Weights of a small transformer language model.
Size: 15 layers, width 96, 3 heads of 32, MLP 384 GELU, vocabulary 2048, 2.17M parameters.
Architecture: LayerNorm before each block, learned and rotary positions, biases, untied embeddings.
Training: a variant of Adam for these matrices, 129M tokens, 7844 steps.
Each number is 500 + 40 x the weight over its row's rms, rounded and kept within 0 to 999. Layers, rows and columns count from 0. Numbers have three digits each. The size before them is the row's rms in percent of the matrix's.

# layer 10 MLP down, 96x384, rms 0.129, rows 0-67, columns 192-287
100:488490461474477546514420551520460513471494484523479504445553559457473549475508536526558481494466470512499481466449484441584514537502530511559577552517498472494495484468553461429465479442452530480610563501450487524487498505542531517431524481514464520487484485509474476535474518543546468431
103:573519625491480491453525499458528450571505505524451492493511473514456491495544513496567479543477494405469487458507503588576484424525442508525458481458468447452537503490434489525480535521549451543456459497540538486517463497495463476435417474474514520471486504497531570514529427543531480520
098:561455533438492449514509515469420486471506587539564469391539468513517489491533477470540491519496458547450555556647431441517582514505489531564506495482492515514515462516600528448470566546522526514513525577556529521521526483481472530505512519580563488526534482535535474580494547546493488505
106:508542552533528511511456560522493501546515571567527543518523575493461520553496511506466501511448521587558472520502473490477570534515559477452371505453510475491467508467428508554526510492406525491393482554471507461419510541558529475523460462474527453401540517516422479531503482574490541519
104:482543536465508355452504501477581468475512511434538523477503484601522459492480532483508497501515557487560580463493450466470520544505507436505478524576552499451478458472463507568484448537550511426476533531514521383542450579536503478446506428459539520499546508523503490494421524475478530506
096:537478524548522476479529463450499518538480487539530474544538483474495494484532486470531462528461464553507451529527433473591554465432526521503527543469459482550557425477438463468545519419483452426472504502495556601536484497487526431516470459521533492492521504485505483476515442567572537491
096:488434430468503494493513526472443557565524455537484476531545493535565470508454527468470432507460419552483496575448513563444519479487486533449488511512501475529550582491526503472507517479515537424475503514450486476497508499458498555512485461553471567523516530486509435443474480492552497613
101:508488528524511493474502479581527530498521541558423511482511473497358432505515517500511439488552503499520497533477517539496502508474453451529517483458558458479512579462544498521517480493584553492482531528463447498538449552486495445514486566557513534487487469503446507489525457505455494532
092:505477456434509535451561484492481523525502565452481572487443540417522448608473487542467522538480475523522479504536442531510499534468476557456549529545574508462515461583401504483451457403512540496528546487492495451469496535586512521550529497437536464481480493550581526444528525411524469543
102:464511458479504623586460434455545516532441424501490541499383387503467421574601499530470491545514530510533495556560522446475543491557536531518453553470422557506477486481508540570481486546582508521562502490510506555513465527462562531519504510493587544481498469516547524513504470460517433545
094:460535511547491511529498478517519535485491521463477507538586446510459484524509532526512534583497493526461541495446502480521521503526555526506508525471495500435538554553511429560515460507517529517497500458527525549501503474502456542469506498441475504501540512521493566457579501561517487495
102:444465540486456531427423537480455466418493566507487525454458436490515508488522477487480475531536462507507519604495536446479522457441493418443532470478487495507496474512578555413480493472457465483582448481503461505543539430439485526503521514565510489526449516514502508467535461524546512500
091:502508429559471524522517540531476469508537538522488539525407444465494517474484529491484543429501435522468420475536477531467488507529509542505459498519475614494540495524508521529586441484517505438499477495522527427432531468472539496479440425533449495589469504506507495464519518506536474525
100:482509529442566587520569490534484525455431522442453567494533451483548460539493526546459535497509503512514575537473491501499525540532545525458436548499495442520440592519360478527476503581486471524514506470508540448510536482579474569472572512460509491473506540489537530496565503455501514482
095:516493500492491442509439501399515497419543516519497514598403456555494474479530517445548467473523399519503521549475438503531415490478445459562539488485449499487424511530528558464441550488478483513547489523448530479482500410523453490464519536428509484433485528438426487545456460543476459499
144:481502506509508484575559487511562492469564523472519565480444479512565464431489477525587542442541515505435514583510537540514419461444526520532567545524423470471491524451604526461479544534496466541621477542504495587487485460522503547532524484499532542558490466478518576492529531526468473538
089:511518481454445555559546425465463443508465494473508502539553476446561506508470495467493570547513507545438452489462477517520507509532492384467420451493450492487555552494464475568553497438442480441431510517497539452518535504529523510497487529482449473533548512480457470538466489486450529466
100:465526542457481507439442482543551518511502495567506471499401447486453473486459485492590470487431483519507411462462530465461527534493530486490444500505468517523490416501448543585473503498498445555520497523466462547506486454511397524526523476474461456414514488529491510462499429470524501453
102:535537476515502545506441588476562443575532379562474491526487511523528536544505527439487489545514516484533493553513511564574538449502492464447501467406556537497485544588553569521527459496425509528414503523553563493420472488518542503492501528561442513544458490468415528496521511517513501435
101:432462485459563528488475534552465532504516517416509479488531460529505518466489485522462482482555465463481536572481538523509494526534483457450560513514530526481519417545485517559493514552477495534568467512552482453536514495489481502510580507493439496521423492481448492527567489497478408470
106:518510465530513505497507513479538503571503503580471552437422435488488518427543495559542528519553513476539494435592545498538507427491535512526460517503539430560548508458503488494519512496554480610416559491462540559528486526529477448581446571517556549507548434542555533492496495457591499472
096:509518507546460445506563440488499534485521548465535506531499456461473504516516556515560512463538591508493529534469478543430472475539563514448500537500465465482482521456514493507524530505533510521598481506508422512512521529550516530468439487496469447526468578545462500501447407464487472506
099:524455525475483450528486519553528486438454506517434580524463548417478541481496499513494493432509493553481491478519481577562462457503533491542441488465520451482458515540526507431500510439466533530476503496498511524484444517514476453512533487501434498495477451480423532478460462470434497524
094:484530530468469491491478482541516522557559485418482525462478563507458575476516533526463469593514514465467514490452556485532428455511491511488507493517511501480472494429451426550468465478503446504486464522433497505478498454418525433563487428468422401579537486499466513421491534484520548537
097:429469499489411491508414518607461408453493485432492516558451598559463508476474422604470576537498504476531571572445523523460492530499498497506614514530478468508523467561539506544459509508502389462512392528505493529546464484482502445491542471495434478499514454478505538464463459536405474573
083:451496477566538539477557510418515445479505463480496532407434513495466497447567493490436531463490473537513458569546490518518500540502434461513512495545553498435479482541627558526454399435423549487468526456493468524455527512482525543508483457469495494482537503496524521418494452543487496487
101:478585483524571528486466462514406445535474455536477467561543503512506469465484482433480482473493490524528531530469528561465447541485492488502543461486539576473471523515474474530540493542438461524559602472515451506495490475484517458473535463483540515460514520521587471497528481506490491457
091:556437575541469528545515486502523444539451554522413554544455473461513565542517530526567493483502564517486545517515490488517535509494486572491464486511527563509492441560470489492479481553557529479439563492522491445502529548588511443542509530596443498521429466522418447547471521529513457482
091:504507479505504437474520424530500494408493451490506461487544534504535504540440469573561558526516499570498462537553489478537606450478525557579502518525477454502526570473545442488479473438518499512496499465490511517464487457482478454520533481508467531519468475441529483517494512493530504439
101:506536534524522488497567509481473483508499493477514495470439521485490510499503475541438471433525480428543456381503560514540514508521488428557563531530486495533480415529496500531510492444508494562523472440447550477443564508496484553435438537520452558522540496466545543549506456489461541456
101:514476545497592486477483481500514509494550450558492529492505500497505461517511509487478499492469477448459488451513445437462446466421468515450430438515533545416538498498465503478503443470605505463445505446478509425551495521503460521477483514541493546560511480416517518475449497516516581561
094:540543483514448514516509489531482557541447526527492450463489467502472465490527517503500499496442518560481505457501462513551536517471479499568525481498498521557567466503498481454520528578436491502469473464518461556470491460505521466489515517484520526517461469532572476495477476525485451420
096:494508482518561503519441512511478497481438518542474501460521469504467459527494484528510443479499476448524567439542474465519522481453523470510505487508495525491485525516468479434467550505473559453511501555539447499502497580570483538458555462544598461445564533537463567498468496476464475525
096:511482406457516477594499504543563462446499483545584504542524504492507544529551547455498509485568548473525474530424602513554489521527551466512430534427512456520546556516491520523467596513560531512458511483477515530536515511463446495527558492452505524485490528544523447493568529456482491478
094:507521493512497538486519506480526545468480512437524435455496586464500549487556432516553420448463568503473481379520502531448499500521537468527494509461495505508531414491532531498549499543521493404407432483480561608491517515455500545509549439485522522487562422446549559560492486464479505469
098:535508564604502484479525487510473469481485538553495501464447444524521500449485449522489508394469494510549440394479479471519562531538517524478489523457448530527495521499570536516561535519456496427477473510532480404480489404421508470458491510506542488507484502458486448484469481542455446579
105:529503557534481488559513497498492494546539530492540501484473451513519537513499523425552518491498552507470485499554498523567465383547484484454510457536539463474486576507531586536528534497527606601482492532497536471479461546443522470520560575538484448590539525527517416533515486440499475529
095:463489427512492502518571473521501482481464487467432508499477512457506532485489480529490463447553486496496491487459475545460526476508482459476486583489507539514474487558480537498493525533484511485463496539491497500464492572596540494456544495466508516499546499490525462492546496470494494481
089:457524512558512525494419464528445487550498562441457456526465461433539531471485470448402500553457455493471509546485435481501434534535491502537488498427563459385466535520484479553496566594485471584553545485520531481502511439604471515566559532424470450507473479545527517517486465490543527447
091:488499497523519494527441491560490524466496474460490427452536528491413450467507476458505457474514465601547511470423543539563523545503602503445514544518536546548508594453531427472507470556565463543388499456531483544455454534452530500481516483497493530460531490491415478533495510547409439453
108:469493512482488533525452455462482403449454510506523475520518468537487478519524445492535616473519465509488590480494493483478578527527457501490532449636483520537554486617489501514469527527540385518547507520510479557532492503501456533473481568487536556437488543539485538460469451474463539495
101:507471516505518498547511483483495522591475439501566572538492429498496487441492497540560515477524492523438418529483539580513466476445468526448546496503478484467526493489577523586566491483450482497469489482491559510522460505509508454407489453519515541485423540494539507503461462529540573495
099:382480399499483472535509407485534480494499573510500398505554513502552507488478440513431551567494488441550465497493498404508472462458480484463527493489456521542492460458518507530542517481504456585496564500519549526503436463470461519544523538511497486462501396495561495524498528527504556421
106:604417531535507469432561579540444519540443498510477480496518450494517462465490521503512479511493452379511474535468484475462527555519505465540506448479506483497544518413506495530515552502514495439527528473420484495546476544468570437470426496508497439479484508478601429492520553469536490502
089:506507394519497488448494505476516495518440484421556489460516471479493491511512530469568468502460467538514512481518396532535592510520457509530589515499508560481526474466516595509457496404496508453567506476519515526522515488476567508490499487521504522493585425573491531566492461547617556501
098:564503453444460470478449556561543568558521480491501465448543461465500469502484458515524524550466491472525479406468550498433482508473533493542439436464559480490513473486539459487520456522499550417430533477456577496511457547515547432558450441475480397533543434522501484516506578433566520494
101:482474553499417455501449481424487528470484511432518478498520436529532543502468489531441482514471485469552505514508494498483566532500495475566446443577463489595579531458519452474509503553500531464496478490458495529534568568433488517497534453507505562503528498461477522545510541543451498480
101:477540464516456461482485518514550462482495435449526561479553495527496490540499529489505438531503485499567580449476488549535467588535503510540515474483544529523492461506563496501514446516504520465490498429500529496550548481473464508484516529424482485517420519519466506563474466420600483465
100:494446523478534506487525562463483551562535553534481515483545554469568516463519512527486424483527504559486511448517428481572519530515527540514426502465499588491498559465475516469517579449561485558426537537484485584520513463472478513536534539502496545461532501463428512503498480540490529533
089:513517540447499517444502529493471518505453570533502479557543460544452555492546493435554550541495596390495480532489491538463521540511467550504512424513478566535482425492604487487516478491511509583437547465532570495491506489496535491480417553547507530502548457437463518516475483485494538638
100:493495440537486535566446481473514510452535551502505520493452474507535506449467497479519476548452431552441464508485531554542471449459425474487512510483504487507533432495447435516462523480467489546491478525447511421464536453542487403550455449535528475475461532514397475430487519565420492531
091:488492483471553577591530455522483512545598453524560425487480607519545490481534498491565519535514576567478561439495508527511494584505519545496503537496464499463528525479511509445528432514587563473448515526533503504438453582526509543499521529575454568449518489478562456510528497522495503445
095:473471454473503430541500558476498538580464582507506555486553440544497479510475455566470474503532510528524522562473483490493559484495501406482527508486539454479513486499536548556537471510490505523440457571532424545517464480491443539525528547467491504441525444450481563478515515468481515436
097:529488532532558495476520447482509543460522496498465514543510601507537485490509521510480501449504542418469495383517532507498526489454486470438543478506539535490541493512442422516460497577471514534496462443511480492496532526467495527423466420471556542488485548540444467428503557473488479521
100:478563510551465454463540484592499509464499525507518501538546583523491481504514514468479497450491542426501493461490506420527529531513461467495490487512478516487494517502523480615563445478512478435529521553524442507504578453503486579463450530534546559440456600381565508464487548489471509516
099:519491449570485529520517532387518611531537487489542491458479519540493481553512470469506536503439539499484512562474561466461511490521462455483480511496530499441512489471458463455482448511470518538558424530554521471539499502518485552508511518458480439525578493550484555518511480488456475443
101:541551502453444425483558483502475463449474493421525479517508529497484449505462530503453460460450530516489486443430500571489535507509543485498552487479456454499477477464530514569529459507527469623557427457538461461524462523481514538476519428538455487429491562505532487530480539501481503577
110:462504457467522485534437515578538514448515478538490538550531535452619527477484540476572520472527497530466551565520542602508498523536556548520527532503538505537529533589519427533480512509480543489430520535593445560494453486547492508542495536511491585500472519562508503458484554558533544561
119:512465517528481471536534482573472497512512452525546520547445564523521553582495533470486643550499485518459459501518514407490575504488487519498480522637486438550527478472465470460522560514464504490493503480502438466474506495479516535477438683534490494457426471548515480471533517502551462511
091:491578520469537573534490445515457488560531524483529521561521501523511590498498543527516483508503514560560562515499521426496426577524540535487539483526472404535508401561503480532448473481474493567472504510436490445514553584557502471452455474510480481506513512576518447514595563517537462514
098:493416457520481412444512564476491482490503507474470511488503529479490495505454504483462499517431468493452479518486496465415425500481486554575492547496571539544476383525389505468454513547435487490534455497533458474447552477444476460512477474511455460508494468360606499481484473430506535470
107:464449497425478511476482542550507504542548517506513539513534524509492492469444515499521482544538483452480549486521537536459472542508456601502487536468501560529456451407439512534558474471528518391615515403511565481516513477474584574510551538498510461407469453484435531450532504458564527497
100:482506516484471498477486462518447463490483479484487499482448489508490473486499478530453531478469492456552463437532520484463476479516478538574505449497506484506526507506551514446451557500474551472481523454474446580519506536578522496528541499420490465526447545553499428510503485465520527451
092:524539472488554502450569555530461523486528515444497471487518504451462537464460451504461437474528441546509569525469444491454503516489407528519486534466442460544505525465561564503594476413483465501463540519523511451574526513495512519502541506463489535477483454479504507526458505506428551474
108:536492425489502526486548505481543465591439551407514507510512540458551474555518522464493550448472555525534501446486467596500472569458470522548540453523477549510486529464521472558499474477478463547472441546500507543454531536449520557515522485485463449455484477436562536502507564560425502543
101:570509550517531524587480489472522477550570485477493493550400506559483470542513566564499469535443453495547478490498456436452435493561504452483483541470487495468459401464461492533468461454532526461456435501488533521464517537502493501543473539484486482494530533564504476468505493562429507501
101:478518497481552488474540581467489478511494481502497435466508500545518481485486426490423468523486543464477452586479548454455485493475486538484524495517525522535519531454433507477506524447506479508490517461492507505496481504466513565477487465475469530507547456454460486480536493474456531491
098:417500458489467503452482516517495504551471530501565460430582451519468419510525454475525522448501509531461499596466488488427494508484503463486498497498536507479499455437509445480553536413499521485561454495575463422532536498535469479528484473501519494483504503496494440554417479443516521547